Weights of a small GPT-style language model, trained from scratch on English Wikipedia.
Size: width 640, 5 heads of 128 (1 for keys and values), vocabulary 18550, 75.4M parameters.
Architecture: RMSNorm before each block, rotary positions, no biases in attention or MLP, untied embeddings.
Training: a variant of Adam for these matrices, 3731 steps.
Each number is 500 + 25 x the weight over the matrix's rms, rounded and kept within 0 to 999. Layers, rows and columns count from 0. Numbers have three digits each.

# layer 3 MLP up, 1728x640, rms 0.0364, rows 1212-1425, columns 320-383
503492560519479523502469515518520472489461484491484495497508456470508515537486521494518488560513538526542532498510489479502486503500489471497498494471494499513520508497497503521494554497534495
476540501537511487489506474509515534489484484521519489465519563521484505467503495491498523462494525514473466507478525495510478556456462488502500499470473456448474518426489506474500504502513463
481514530482482485491507484447514507562482499488521524504476534556464522506470530524507458456525555476538526460503515568479501510446458477490542522486460449480477495538460494502527475547498520
491503511501524456503488536477531488490481474493479521519522489474526501482519502488532420501443520525532567526498474463499541504521491572515521489476475492527462481514516468457508542510530475
522486520463514506505523448545487532490494495537516490530486477504532501497531525490499506447497469492507495547495469509516578488503502465489517551491488471539506513530472505498550490521507466
461461496477507483494490462512523499503497559483517469522486502454559467524493489465566452554497516528506513518507503523470565485528520513498501456515498494475522542526507501499510542513496507
459495485501462472506501493522511523485522472523475525438490495497475525484494497509553509498488501504520542531497462502472545541511489517529515508519516505506489513506480519470492474543491505
526518495484497519453540472457466446555487507540517500484499493514545511468474431520466519501510523506508530489479498493545523457490501498527494506500472496497517477487507444529525466505494530
469514528513513519494506494462516502537523508454516553496481511501470494475527502518533513522539505504500510522504533506517484525457551473483486500541480498460508523489508465496524508489508495
511474524529483508512495464529540469499513498535519444525508464503503504519528500500494467468514504517514506477544488477478507531519487481487489518548536473539494495515500551484472468536508485
552486512478494504494483495518515474468485533510494528508526493502515486544522490475488491502456472535529452467538475486492491489536494492486499486504466537552512527547520523517485491448499450
496527469510483545535513507499464478546485547473481532505506519486527493496538503472521505509455499513498523553486445520520484486530514492458483491474463490483476516508493458515498529520489484
509483483492497498512493469471490512469455491524476547480520468520493482516497481489482509503481481481500514538476507481489487470509490521500458544519490526526497475507528507489488464561475493
490532481536473477500485552467516504508538451466486444497511493543537544497534506526507510494508542504516505527514464525529445538480531474482491507518501531450497516495472501499487542510494494
505532481502530508474490496479525463493530539497494522476510523522507488528512510499542490491509512423492477470499518531480473540494493494501522487457488496482496510491462548526472507516457523
488458482510483529490496481525477478538505514503489506490534542483542493467522516526503505484499474482460520517531485511546500484540517479494439462521516558479517445568513530508518497514479528
461502512516516496476485430516501534508467520471483497504511509506485493476503515500506530507523545497475508521510536513479534491470538483547514488499503481511503485488498457519507468445506483
508531497486507488489480496502542510497449534481482517483490488542479506485514513488485513454489501497515505492514533497507470460487441460522470485522508493472491481495559447533507463523485496
548505475520506509504484504511501480509510463494496550499512516533516538463487542474537531477477488462492507529439510476508480471511530511504515482468485516511458518487485503492516513535510482
482552474514480505512473551478529482507472475500498490477506533469525512482542496490498478448481464493500545554449493448489483504522528458491504534510512466507522518483498461492501458504476507
471515515506498499504528506487495515500462488489463522478490448506492460513498529466495499520473501422497544450437497497518483521478522516486501489443512489545513476452477477429521476494538512
483535487512522503543474462496499503511498503477507515527531511506505497456540512489503548510457495503476483542498513488551533507472467482512482478528524513520480476458486485506527494520489480
520498529508508493523489498558486517481499482478512487473476508496504521504484530475527455493497508516511468489453486540515471526480484484493490522485522539485523498516530494484499506482502490
502496521470543508531483535563494469503499505500512495529520511439487449508472473523474451533492505522478486472516510500540519523469506527466454474501498548511499491536483513480506511484501493
491481452537485500481497567522529462458534528517491480523502520507507495480526462484492473504448466513479511491548561534480500495511496509521511510398539484503474498527525491499494522514491521
510467515505461497474520532478499486508519537469523525513525479490451519546484477505481514529507502493501512465502492520485480477528475520504532535473476478470472536499518473518516454516577520
513500478524529496483514547494498526539495473485499481520525495481512539543509456547499544499516544475524512537481515450508500485477510529509490513475552508526490548494494515510498494475476532
534517513510533487545529532512460455479455485471527449484535522525497488482522480538453489485499476525511470442508479429508497512529487450480501447465495493494523485538485531491475515485504489
506488498523482499531531514474483472461529483501485490497535522466473507487453525475520524469507486528544524508496463583464451514518530552501506517489439510458477531497481544513521510496492528
486488569477512444507482521513488543465476475515488466505495529464505555488530482530511502516493564471526513436506523473462488512449534523524530502489528483453485471478561483488483494492542531
493457490518479506465528486492516530491498551545539460493517473513529497499510510509485502497471520498481521499535541459492512438515518519495492456558479527526478518492518473562456551512529476
469441499498488536502508450522519440522523521519535516481509547452494509499501497525515460521509545483531522478492516508498498492502520511494425512494486493540472520515537431492517500499499474
513540510527538536496508520465502455533503477509530521485487519483494507477436510512498501486515523484502485504496479485549471425482513484560524492467484491511505453494474515516501488497512554
499519521538470498515463506485480513527501535489504512500485475497482490512515476528520488459456499511512498486502520485520496491499521526502484485499535498459499530480542447506509524494504458
492496519449547521522479458527496514495488490478497529495487538477485529522508525507528502505500514544494499516537528507503494429497509458499464455536479562506506508519514534509538550474470483
518487523519487493500515514543487489450557501515503510505503528509507526520494470528490498490510495518487504496503510510497477509445511531521501534502502510467533485503529498554526535506468470
513497519515520551507524470511454509480513425514495544482537519510580515496518489506490529536468485520438484515485447453523466504519512556527497499499507542475498477488475508570497513509452505
512520533507487498484502501496479485517475484510506445485489494513510530518509490512493487496495446497494509482498497489505500490460478412507537488501526493446468484450485497502469506474504456
476526470492507484531488489491475497473480491495501478544500468506495507528522544512503527497534532519526511538498497552475430515531514472546471451528513498498518518520514502507519557544491512
520476514474440499518526503476517502471504467515462509492514500486546514484488491506531532500473509514480514518475515527505501425533489513484556503508494506477488476488472510465480510510500532
507493507504504499486509572493479497500466498508487504485506512538526484493509486479519502518453467557507508489518485473483466512492462522474480492510509484498509413483524480468478506457515505
492447502510496491483492530477473491472501496488495508495517526490473503479456459490489489487487471521488527481510523501502491448489502478510466529557465451478513505513522505487533518491529459
516472491505469505501459453524484494475472459501478506525501494513449496507503516466509510539516514516497493508505504501498518501500475555515496458496483476512517511498504496490516475487541500
485537500484473490483510540504510492477466516478506441514472492489536512517532502487500485524465487552488505501515444498470529530493471520528498496465523488480487448486533447518463483534504455
500503496497531562513472471521521481514502500526488518540544519482512471531489506523557513553475538491501530501532489482462496468540511487511464471526481488500504520539497495508515539537489477
502483486471547475499479523488516522500494500531526466528490553506508544554489537517494519479523509511512492501459471523509452470491472494540523472458494508483545528494483512519491512477516495
529486504544552518508509448551486538490529511525507498502528473537479438476504513478527541460499504517518510512504498529546503490458478463531490506503515544535476480527503507506485488481485485
530492476474516538510479496504526448525508501465510491515478469530467503493498526503493458518530482521459503500483502490509494506496483453514513507473472482511498566483489501563458496485512487
508484489450558518513483505524493502485483477496467499484513470514466477497523495467532504477517468523479488516499495523472516496491499550519476481470494481535537481491549506487535546534482460
506472490592460518502499478475538476531525531516487552534522486486488532533499518519532508477525493458466522506502529499502511465509474487493496507490531458528497475487460491532490510533476505
430545516469501457508504551502515502506489474527493503509489494427456482524517511512511491477483486463490493498521500516522492505529494525507531495485530525474465511479472458453521465520467508
464526513453512507545500576454509514511501466498474499499537554473540499516521501459519522463484452541531449509506498462563520507501527490535518517490502475520517512545477473523505499496463486
508469510497507445500540489510458501456520445492480512502535527482536524480483478489517521510510480506492494468468471530498524530480508497523491551452519487486522520495512530500511480509484434
473500511492525428500500462474477550516528478478541501455497512490522524514508516479507468482490494494487475473486481482504494525486533472514523516506494527483476552544462500528471481513472469
516496442488479478522542493508533575517577523516454470441478490506518491488491500489494467514535504510491521505510505488492525495471501512539533512521506470528505512504515507496463495508491503
507530547532554509500495545484515463516469474473549493499520463517531461527538519550517480557484489509510509476547497464480487495507522506453476469475526473481490477478446531530508458497517472
499515526512483512522513503526533509453478490522439494508483545491522518493512483518501452509505479500515509482530505485462488543494518486494509472511469482486470507484494506529485504500503510
486473507509510486486505524499557510483486501501500427485530534487487487498444512507505466488472479479490521527531505546493512510537499525538526499505464512478484491499497525516473572528502504
486489532522489484518466453487502466520498489497493504512501475494488479454553510460533475530460519499537476496531473523501516545519500511466489541535527486483502496516454516464497514514487487
510517452487537497501493488519549481501535511542514527521502484477509538494458498465542475496522477470517517476463500486524495568491486495504484526514494502481504499534455514492475489546502500
480444545498512506542516547478503557521521473516494511440484503508502480472493491478506467487475536519507493490510448523514469508516483503475495491512533505504495488505538474484475508502556506
487490489535479501483490459510478508469527529465566507535480510492516521516530492526499505537519453453491465487518524472499525434476501453500484451503504496492460477528498479500489515498513516
505538523536477488472481524508508494552511503473451470434493523520500501492470517504503482490503477486473485523509502497507484499526486466472512538513533497517500547461528489552504514463482475
459476497526511472548470465493530512504545489487454464514528515506537486474491504505500506484482521499577506539513483509484540517502500542480500522489447527542487490503484557501494474559473473
496480550522475481509499532463531487518493469537506477526506513495503487534512492490511490489530560516511442508502484486508490493536453533501512516515503526530483467542518514460471443516466518
487536509542459488477543490504510481497490523489504522548514535463485569465520521520511498483504452551518484526503494462476505464496514506484554520473468470452517512533494509496549418466484523
486458511493513512507514441487501477546508489483545508512515506447488508512496489546485506517548532489505537484558510458487483452443477464484493545495520462469460506512517488517531509465533467
470483555464488478501502523475563500448518565470503521491532515505535511493462485513468479510466494513502497504477515454491490473511497506476509521519485485515496457522544446519529502500498488
485513482507534528505500476470506518512493479439469521469518475507456488484445501490490468536457509498509440474523499515503527490532483483515556488487483512531462488427470494496503462524534502
463506533467479473509521527473476537423525533521526492421513475539445490498499508487498550529461476472528525539460495491515469509518495489470525530513483502513497510516487530482509525458482495
488529517497468491497507508486537472516522507477497521516523463464464516449516471556498509489500451513485486501498473490486496490490500481474472506491472491486473500520510479569493502498488529
534497509496460505499513501526524502562497503490534534521509519507498514497443459503429478477505489508474494484511504496508494510461485504484506455506491521492495498481496527520482452486515481
492488471465465522519470477528496527534525531500485509483489527514501494541496483505495486528519478495562508530491517533508502521492451481500477534472510495439481476528541488498503524510488510
483485449465463494516512528491491495492514501480502492480456525486506533506514526542496542513499501515444488522499511501538531441536515530467509501515461503503520518479522506495502491503534500
463522573468493480500519535480531545495487462488497500497458497477481529485512528512477570433501540489487465522494462524504485528503520503497529489504490531466485455499511521494467497510473496
521529451542496471510466492504438494451517484529493456458497498500511492539512484503504516523469501538468522490536525564477486569509487529465497509491481486486499556506471542497468499500511571
486488526514478515530507446507504493504519528492433484505465505493508454501514470481515484449490491505508491486494515517523516472489484488532462533559482472528519538515469462493477486499482506
518506518490510483486520465501454531498454484477521472493478500503518475469473496505488505488512505514500520525503474480488477506501482519561522535495468487452482476477530516506471464455534509
525582536501525488503472533480478504481501453449462471476532512476498487522498488487499518476498492526529520492516510498525459521531474505485475536500499503482521502506496511502501501473538483
517530513480492549520476473536489513498509494498520521486497492531458490523493535524515442504511517499480509490483503498504513502502499515505487535411521438464440512509525518521564498506509478
484546501505452547461540528498491497467478504528474470533549452500513463472529536481465501527522514526484491464502474459468495515511523506518524524471538500517483506477442489541469485531494488
488525497466507489492490566497505546476460485461523482498515471489453511475478517475487516544448490525523500472477533497476476523502497506520528505487480484530513452476535503558500470500508529
508542501518531491488534463526504522504467532516510462533506505503455483496499489474507513481532510538528502527475515503502539494497516500504480478499507531516481460539473516500522507507549537
469496485529523473471525531469502490517503503491494492535462488471514506481483498511505489479520538486501539485460469536495478537510523513517517508495484514487510499480471547487464499505510506
500490447508551483510468477523511479491500436492455535475515538499512516442442534489518515519489481503523485490477468546542509523495483487476522545523498510492559507514405552469473513504499471
504511517450520493564460421498470490504517543496479529494478515497519476464536502492483474486489452480497470475475525494543528488504454483473530483455530468539511487501453504516455450497521464
503495501477500497488487544504503532485478454444503521521525488492513511457516513463492485487474491570506468506540470493522480467533485519504521534489502516535525477465530489502499510483538517
486490544495494558491509543497523498513513528499498506467504490472517515509497524514505501503526505494514479529528505545447494486515540530510514509516477476496474507516514482497535518493499484
478507497473477535504525445477519505474500499472458498510503494502528531562509516511510495502495542487513508507479522529502482479479529511482499507518495499512493511490512493543528531506469493
528477466482478485483510469500528549487512494554493493488478474509475505564459519508505497521455516470485488489473508510518530480513501511503512492481481502477477504487502456488508517478495486
512517552521500468505500450489508492483485507482499524497523493486484482526469482492495506513497500477534513516478509461477529532472474506534449479497503529518549501499522494513476532457515516
499508461494497484452499544468513512465498491517532468493474484490511523511474534523480466508540505507496466501492435463500509532504465498532531520467532513454538493450513510463499505464515491
492517483530494513517488509537509483519499512494489486456511491509498463492525508500497487489484468453444504519490472456515561528522451475489520492463492447479484522491463491491515539493482482
494510476439471496500492459498451478458505514479472499481499520469502554478525524489493467534514532547496483497506488486473446521486507493495484506540532487479531470484537483556499485465557460
517486486520470487506505536472516479448504539510547515487520478514428472538473501491517506481481480490444473494548501494494469525513470529503492518542493509479463529504520476502487496478509493
538519541488526452480521448517534520469458498480527537472543512513474483498509525460482443533532505496512517553477510491482520469506506494550479485532484495504474493476476507502476521493486506
489489546544505494489488488454523516452460444463517444491502560485470489451494519487509475497484529536495495475518465544479463495539480507523532530477511480480467522464542500480521476474479479
536527529505489468555478462486497463446499451492491502513508453494472496504483500457482470490481501526474475472553494507458470482519519531528461454488486493502540507553474532442500527476467520
488484486495525519499516489523476486494494497485526469517503484489471493480494521488492482551521549535521495534531492500528501482514538506516500528519525532514481467506496501491583464489536533
472468502516479503498531495489517454568542495520487542535524527486524504503585479523507527457500463516531455540502504517506530540520482514481437507522493512536464516519494504502490507534505486
477461498455502473486476512474527504506462534486492462508513471449479505545457482544542500513501483505498539496452498509450449501497506571483500539490474475450426512525505471483476488514522509
471497501517510488507538484517473512492479494515491497476507469552515509502502483450547519503488472512539491492489498540496507477470481495524486503499546496511489498452511483496503496518541517
488496500502466463540475526490548499550450505473497493534558480481499503537488496515507517496537524465532490553495525489490516508527526528522488511527462461534545517554476493476501528556515476
493503518485475507519498527489493518508497514501522509469485543476539515481499493510477493496508458514503508455512500542492503526531491460501479494533456538524480531495519491489467516495508524
504493487494505523523518456504496508516512536491507485492469484475445491486478496574516538488553511506494500511524493520515501482504502513513503462491452479474482503444489515495501539497478504
501508545527527480476481458541453490539452507499511488528519553461525462518468479471508511490510501489489495440444534554512530503517471496514545466465483480492518496494482508495491455509525497
473491418546486546510474506519537506438470458531502499449479493552505473520464487443527458504480503527523507479515444514536549501513494453472502498522503515471513554511490489519506542513512507
533487506521520514517481516516513511462502481514476522476499512479519451480498485517497513505477464517492482515486503522472489497490489470464530467475485469529519546528439526507517508506470534
468500490513456502476485515454530515514492542479498499506511489513480510474504489515501474480502505517475520536490459471529511456524490470503482466499469564487448493483493544497516483517528526
507522523496535518502516449503507525493490544516489499513530497480448509510490510501514479506495572493508500492476546509463483474498511523555486527505492479504539519495495475478542520473509478
535502487496482511487522478480506514504521540526493481499525497485525526495474520525491490476546469487468512543481505534469505514496507518483524514504473475526484499487536513487520504491480509
529518498499435511493507522508459507480482474461497464479470456523484482521524481520517525497511498546474480541502496478477471530479540468495498498492514469505479469559582458490532526492543494
487516491528533437466510461514523503524510484474529522463508527472457497516507479495486486469502464460499505497480572488488493505527510477522509540494486474494487504490499526522485490514510522
510491479475536482475485501481503495506498490476527489485479480503510505490527450491483509507510493526506466485507500484489480499508523459481459502492483480535526513519497475489491518462493481
497495442541486504509504536479481514486505518514484496463535501517504469486497503445519482495489513483510524526534506511534487524525495482529550508503511512533467467527499512507486457485506530
517500530509485484502504563474482480518510486467520512520468475488486513495516494502500497471490505512510487492459467526490497538471474491493497506479488473526478501556508531477475476503525568
485491501467490492489537494464477486478451495503508501533474496545470488473477475463487468479522462547528525535449498490491483495508496473501549530478516484471512496497469484502507518525499477
502533513488485470471537552523506545518529470509520485476535510466542537493462480498505517518527504511579514522473493495448476503500510491510563514516517507493466533481525470485506468423553512
517496454489509497436442493541475474477489468494506474520454506504501527478487485505493472520554491514497561531520499485470545482477494505511526526495505422459484508468490482522506485489515504
481449491487534439500500508475496470535545476515522493515469537530498490482508479509486484502519476531491487456504511534525477487476479526485517467502493520510545492479487511476501504506518510
533468504487534498475479523506479487526454503491506464521488519478495474482477494471505479471543491489480504501444532478518488523496500473464509515499496543501514485462501519472473484481510481
504450520527466519508501446489534525495495539531488542492568508492522533526501497521510474534492490480505521484496499482504506492483502533482459526460500517519499491490520518507515520537502489
501512481471499534503558508487497487500500482505513489481444474497476495523507495492496494495491509471450527533508483493510506475471471498562514528522516480544473482536520444489508492507527534
448494479504520519536479490490543522479497467533488506545509487482490477509506513525498532501485513488496511506502513510449499481525488503503520479507536511538466474528523474523500472536518517
493473455537481521490497496497478506514497503543492472495445487551524535513453519437479476536503491504530449504524505492475505507531493482462503503500482496489485473497477502521537508484508488
521456515471506503525541523495523527512503523502510555513534460522454488525530461501461474500502513503477462527493526451511479476518462555519480534461525475502507463543515511482502492506501481
469426489520509500510522473462517496518503489516509525459561478501487520510502477501500540516428435485497546507505495507501524463510490510487486494479515485539537536540482484517530461475508462
478517489547513496497523487489524517506495466479522500469498511503498447516479481503502512492506504537508497519496528477481478506529462477482475552521448498497530483442504466496509511473519450
485522504523519487536513441486521528516496501536522532471489513498470465500540528493470534431511504484511505519471446521501486526481483466529515546467497538474526514436493540506517480509518479
517512477541497501452486519505491488546492493480530509481484517520512504526473492513484491454500504485488493517499525487480529464503430481473511464461499504534497450519503522532483472502554478
461548476475498493515489529469486485487472458444470460508497524517518476470497507456514514510458511478528497526469453504471484529454526491485466495505448494506500439501503445500494521507527469
512494512470471472511481493509491509509497527508478520486504527488496564497509527517506490493451514464497496512514539492495465513465508508519470481496499544482481496520534499449504480515526508
456485523507481480454528522503492531539460486514521495476504485492504517486517465478531473502526526520470485511523475549523481495472486515494534490526485543493518450502487479475573494474489491
515463494482526516506512499513530514487548461534467510527537514525497496518455521463537508457480489486531458493530471508497504539531509534523494509487498478462493482521483528530504519541502500
480459486558490537488493461515539492485491508528499501505522535517500524537547490502497501499442460479525552539552481482511538494479510490524514509479494524518469532488508509540513522498509498
503465485474487533492514450485503569475515535486498460454528515477511545497490486496501461483497500481538483503512517540470502493477492519506477500535503476488534493491504504515506469444454525
508510511500501530492532545523533510492511467532483500510551519491538488492492477549474518474481497534499533508517479507531467519523541506528517484533492512523537487518528532501521485503502476
505477503534523502499499501512489471510500469521509481513490472534515493475469479490456512552511507499478552481518508483526500486532461445526456504518574510486475485522468492509443562486494466
494485514506511503524513513420478478476475493485481495528490444503482511495515501467517476506504474442485497522515508514459479501498499518540585489506544457459479544497496520524463498526492527
530473478503522476461553479493526527489514548503532527500500519517496512510512479485480504482470490500473508515521480463502510518513527561509514496465499477555521495500491502512526479557488504
504480498534484550536483450527469512547510532492507498520537506506564500521473516554484512540522523507485476513503501460525510451478505551526490501432518513499475496529529499528530521495481468
499525496546521479497514503520489479555477490529511483492553554505499519495516480537470518509490460482525482480496489497507485506512536464515503525476507498483548521489481518516483536493491487
488498505490506491542479529494475466461527488484516462504448542452514539507500512487465502467532509452537482489491518517500514522531473494491514514478519519482499478504530510498441468496486488
484526534493520447498480472480521541440512490490487506480542464493533467504497489453521519529473471456535494522469499484494520517516489522490513504476514458542536533520508498503481481507507503
498516498490515510480497516497450531513475490494518476494490493511488485492456518460520499496491485521515467474494493474546475521513466489503491497516488526503541492469476523463478539505513495
504485503529470497525520467501512472527516489519510497524506496510464499536484468529495501503491454452487567532488486538510535473448552503449537490477527509464517536455481489517506484464497462
505475504474504518483536475498513503529502486524484506499518475489516527509490503507491517483516533453474545499520538514488543523472529531466466504504520509461496497488492509487492504477493512
519459521481475455523494529465516481502523474478511463516497507503518490507510494427511525535500502502481478462490474445484486527462519531488534513528545477496547544458506488491501497470503492
457483484486495554524479513477500492476464471553495477485482506526512502503487529420513472519467512525496548499524491550451511483505528496538527500470477482484500508480487533476509491494503465
518522544525511506552509501507492495478561516443502494493529497514511491487550482523503455471522488517492527513500518511497518476499502528567527510479505510512518503480498542479509491518550507
505464504506492495447531496495499468484478489545523502508478504483515554470565481528495495498540511500506569499516470494479501477500510485433473502461466461456459483523477542499538531512493507
491526488506529498539485512540466514480465496490500498495473484509474521514532508432519508500477458510538533541467455495493465486513529520511468477502509462434479462455515464500479532479530484
463511484510541527497496514516496511497525491494507534504493498522483518492487511474521493486517497503512482436474504518470495527479517483492515513520502507459525508474450509516542489500454539
479504512495513495525481546461483505459511494496524461509455518520486483497504482503509529485502514488498494478543499494518513482514477501445511494479469499492485437501505482490501482497495559
493521531534500521482475491497510433504523497490506477503528478468518499484434517490496467464482557464527463477492484514481487483539528555515503519487530476518511522462447487528465487532466476
520517466504476492490473489471519477516526510458569489488465493500531504478486463480496541508508532523488498480496548487516514512507463493499488504559503515555540462560474463509481481502518485
486442473537508521535475491510515474502564486488498448516491498485510514496475515495499516476443548509480490466500529500513540507486518517509509498496470531524520483547498518490499480515482489
517514541501501473460496549450494469482473511472460469528506504480513453499542467524499518529516492490501468524478469509474501465498510490407535482500546478497466475533513495493468462495506552
491484488508503555541482506513490524499478473529533504527534486499482473484482492524505550524515463514517490489457505483456507506486506532504501518492515457508517506469507482439517488491480477
490493541542499552484544524499480526495454444478529483447539501511500475473460500510497534468500517529567456509499474482500441495521524509545520468468486543486536478466492477480517518510506520
481500459509495485516512498507486500538502469561502533477522499491502498484501513567506506505503488447479512480460485506495490454507494551493522473468510503516474503449518526522511515486506522
495518466534503470518517508479530485517470486511497465456462475537494491483533491475521525517463504469463497487488472482513445453487528460512470499473470487501488501470483491515546511515516450
517527511513565527512520495480443494499521484518453490515528499536468468505453530511511506457512499468535448466510545531515560538510509533487547509467497506534519470520404565485478489493468528
487499522500516522521466470521525498526467429497488493519466569505491502473499524483518546511512516505476508522518523522487504427509519497487466476488510484491457520478521469437522469510469482
465519493468513504499500471499513482506511514475536526537528514504524490499488492474537499506511492498457524476527525480501519524501514512466479466492526478477506504536537519520500487501535498
474520507463493524514511506519538498489534534485488535396554549500456520471478459471516496531481517527431529470478506499516475510506529475466502498540463534481527547486550502518507489440537473
496525527495501461508456526488488532522483489480491527501473494491499506545467530501501505467491542467469538514485520465501491537511493468473489490470535452428485509509507485517468495496511511
474496483538511499509533514564486468507488496518476473501505474553492489490503439523471531471499466514517522553531488505552511501458499460504411497481520515496533526474542492487456533473506493
503516480523514513536512500542513516471498494486488465474504502545481508500493535460533482506481494499516472494496511521540494524528511503486503505516490543510489469498494482480496525514521481
503521530498549510492468513533510528487474470516498550485509500506467490534479488468480482468520530518518470506493519517473514522481480479531490537474551507483558515537483554491498495499513545
497518523493492481475532488479515494509503512506456466495504536440498506527510491486503526511523505502456525497484526484512522528494502485527532505497497495506495499529467506518496442460506494
482473511500475511518494489522513480511472515499515490490577493515499483493448484502492479524501437544511479517508494490511557465475522498490480538470510458502544516513456459489487480480479520
475484456486541529497460500498542512502500474521493507491485501527515504468542521452500503473463519531509526520470476510455553509476527495507485523525533526561523555503462503451448528513456503
518507514518553470476498464468482451497475495499485525551485484508504466527517474480487492531485551542479490481516495499473503541489462484520520519466457467488487471502490531469485503526515492
462506541532480458490485554522521519477485463519477484465448495527428456456527524490496526504512508530483514495502513509560488486554473461511547490513508510457532506511489536490480492469513485
510513486509514485493495515510442511512498528564456499484541532464512490515490490557501493489498521481430528576520507513531476532518499535494473509470525519508494448500501488515477483494519469
487500491511513529469488517536538458503489486501519504477471517505473474498525494480494514515531466545523496483508523495505517564504503494512499503537529521489513529493520488492489501514484489
528501491500479484520537514447486477510479493507487482545512479513492476543521498524498499480519533467585504485531484506480488548475512473479469515519485477527554482523529486449484463500568473
480542520479469461522523517484514507476505523515522508524510494467530517472526471506477522501519518488505516539522523482509536475490421500539488454537490529489508480510505502479514505470547523
509479475500484451486496514525485486478537471489540538515460525518502485517544518492501484515456521537516517535497472518532490513507503480461512538531499502480479473480516489475508520508522557
474472498467517457501467487538493516482492528533518500432487542501533474487480529484509475503468490494487504506535477537481504518525471535505491543509531511531478510484499516494528478520530477
512502495487532481531461493528512517502518456524475498465526519518493485496464521446504510520463493479500503519504490554502493562492514504435538513488494525532526499454461521448473502513482490
484531510533484541505489521482519520538472531561487487461465511500524532480545509516514499528497508494496535518513504503521526523450499474462491475464502481474488470476482532518504530489502474
475508421533533568534515483497469518449542487483514549516549508494493479502502507488548527534508486475488478425573479516437524523488525506476514516526488478487519455481562460522536467470528490
489429507502523449512488489478514465487478501482491457459502514479470514529513501525513516512506485518485523510499515528516520509517453544510509486509519498535530532532501507512511484518479517
543503506487498507511490492500498459507485476498494535500531459468516531496513476496501485531500495470521487489515490519466490570514517501491484536519509441448516410467498496479513526487536459
516498477534485519507522499453482530494512485494459482532527462480491480552479518497522482513498558495477475463484506494492510517485540540515538493469490521520450496510487508488528465507478527
520507532504528551531478504523482530513526477499489518480494501496549501493455524456493564522452490526505489481508480500527507531491495470497558514489511518486517445457445508505494494506493495
517521488489463494464510509507518500477479525514483497490526503530539492479468491530494550518514454553518440515519476455481484461526505550440503496499474512500476482535507453490456479489502529
485471487505480498463502522499521500514501489502533537480459468469499555507513474505508487483548508581442469576524499533529503476511523484510510504512500528498508466474518497482485506514495522
506494565511485471517522480525484495493483462480537469478511484513432502505508491501478467470496510489462527449436521508500449478455509480534512531519498452507506502503460508521502470448494516
475513504503496478503498522470482493490544478486553569512467482475454502497492505537499542477534435497501552484514492493474497475498500482457529470485475508460488486536503484492509478513525539
522551546470541487523463487451515509560486484459459478498488485496474502523490530532492453483516536477497478455493486494495476496529527480522537498486479494465485478519499464498481480527523461
507447492486508493465457498493496484503510515484547478491514477543486503459525492491504451493500527510515498506495494477512481504468481567516520492477480515479490465469499499510479511474543507
515497499501507465479513558450533496494485465454457466497488468530500488514568481528493507520494489529492515505505503525515454445524499494518476522478512475472518483495516481502536528457520449
513542475501532488517449540559497529431473441485492471500488466547511503510501519508436532534555500521462487471479533478508489461474543514494528523472519482466554526504476467529478543531501514
514469496488534529506506485527504459505510506496493522509518501566503537538505480460531515486477480493541482517477509544485514497514525499541496543515489504507492516477457502495481494522542463
538512520504444510491571510485502502494494504508498523521512516535539525483525468524469506479496479482495522484462532509542470502483510502482489489459498503545483514526525479468469555479479470
463479529523518491486447494518470475503502475442523497501517544496484511514516505500560569537503517483486502493466479522506482527496477492490533498538492501464478485461496520485482473495478489
539470485480484532500517493511486511510548531538502502448532480461486490475459466493511467495493463499500534534487499480508492509518488473489529494508508518557493466503478531500496512527507517
484485514540494493524492495505550505551525506506515523502530479482554518491543482522471475463508507510493487533510499473483537453501486539489497493471538485513490474510516454499527479507530466
517478493496483514531492511509541524471530526486464498486451482502484489486474509512476471502490476537479557468543469534538487485492513483493493470467517536478513481491505539549469493491479544
546483520499521466507539503515502508489504490534496516507487450532522455484493515473467503483522519471515477532480506549536525538513495454512511486508507477561525519486452519484471528500480497
487527541497533516516514495540546478557466495479470489529531529508462498483478506505513506506529520501447476479491496475468497523511493515493471499499499486454509492483465485482486478519506476
474491509502473504531518500487460496506541544530516493485507501471530503525534507515443468481477517460489503482490531516457522478511503493503476508473466493490454474477532515544522518508490478
417516493467479526518470476503517533499482532505487496473492535479483545460508522507513490498457513515509487498489496492520513459551537540476475480516520520499463485568515509492511520543480499
466496559485521521522503541481549489474498489467457504523454500493504498491519479529500510496488484513491487542531512492427498519484527466526489487506467476485446458477524478458479493511485497
537509491478498497506508504544495543508508475519538497493508494490511478537502503482493480540496484528507502501498514486502514537503495499503483520470509462508531503514484493509543483492506511
536511487502453481492464531480466471469495449493477464546467496504490484453492498493514509542496525495507456489499481475486489502507474480484487494522509493503525523530550491480499517501481540
513520491499522534464526442443485526536497544508496509523496519457515541503492470537507498508549501475495509546509518483486512507485505529491516494534509497509498488488525486521550493481497490
484477482508477511529464488535515521504525545541461489500452501525522496489510505525499495492474537513480488527492501500500606503551497443529495524493541527484534469550515541507506538537437507
464445498534475495493502533485518529486532525522490497516502500518511493521515452522477486495495498552510507515455533545494510479483540545485513482484466461537473486495504538451470546473548530
497540515488508420499517517529507514504496456485481533510475454514499506468531483468502504487521448517478549513484529532490467508479553539532435475475478491455505516474493489461464505478500458
548500447502481477482481507498535489511509522521495507528494475557488492523516512503514512501499507483486507491516517490494490506501489529505479495468497499521504527526490521498533479515525481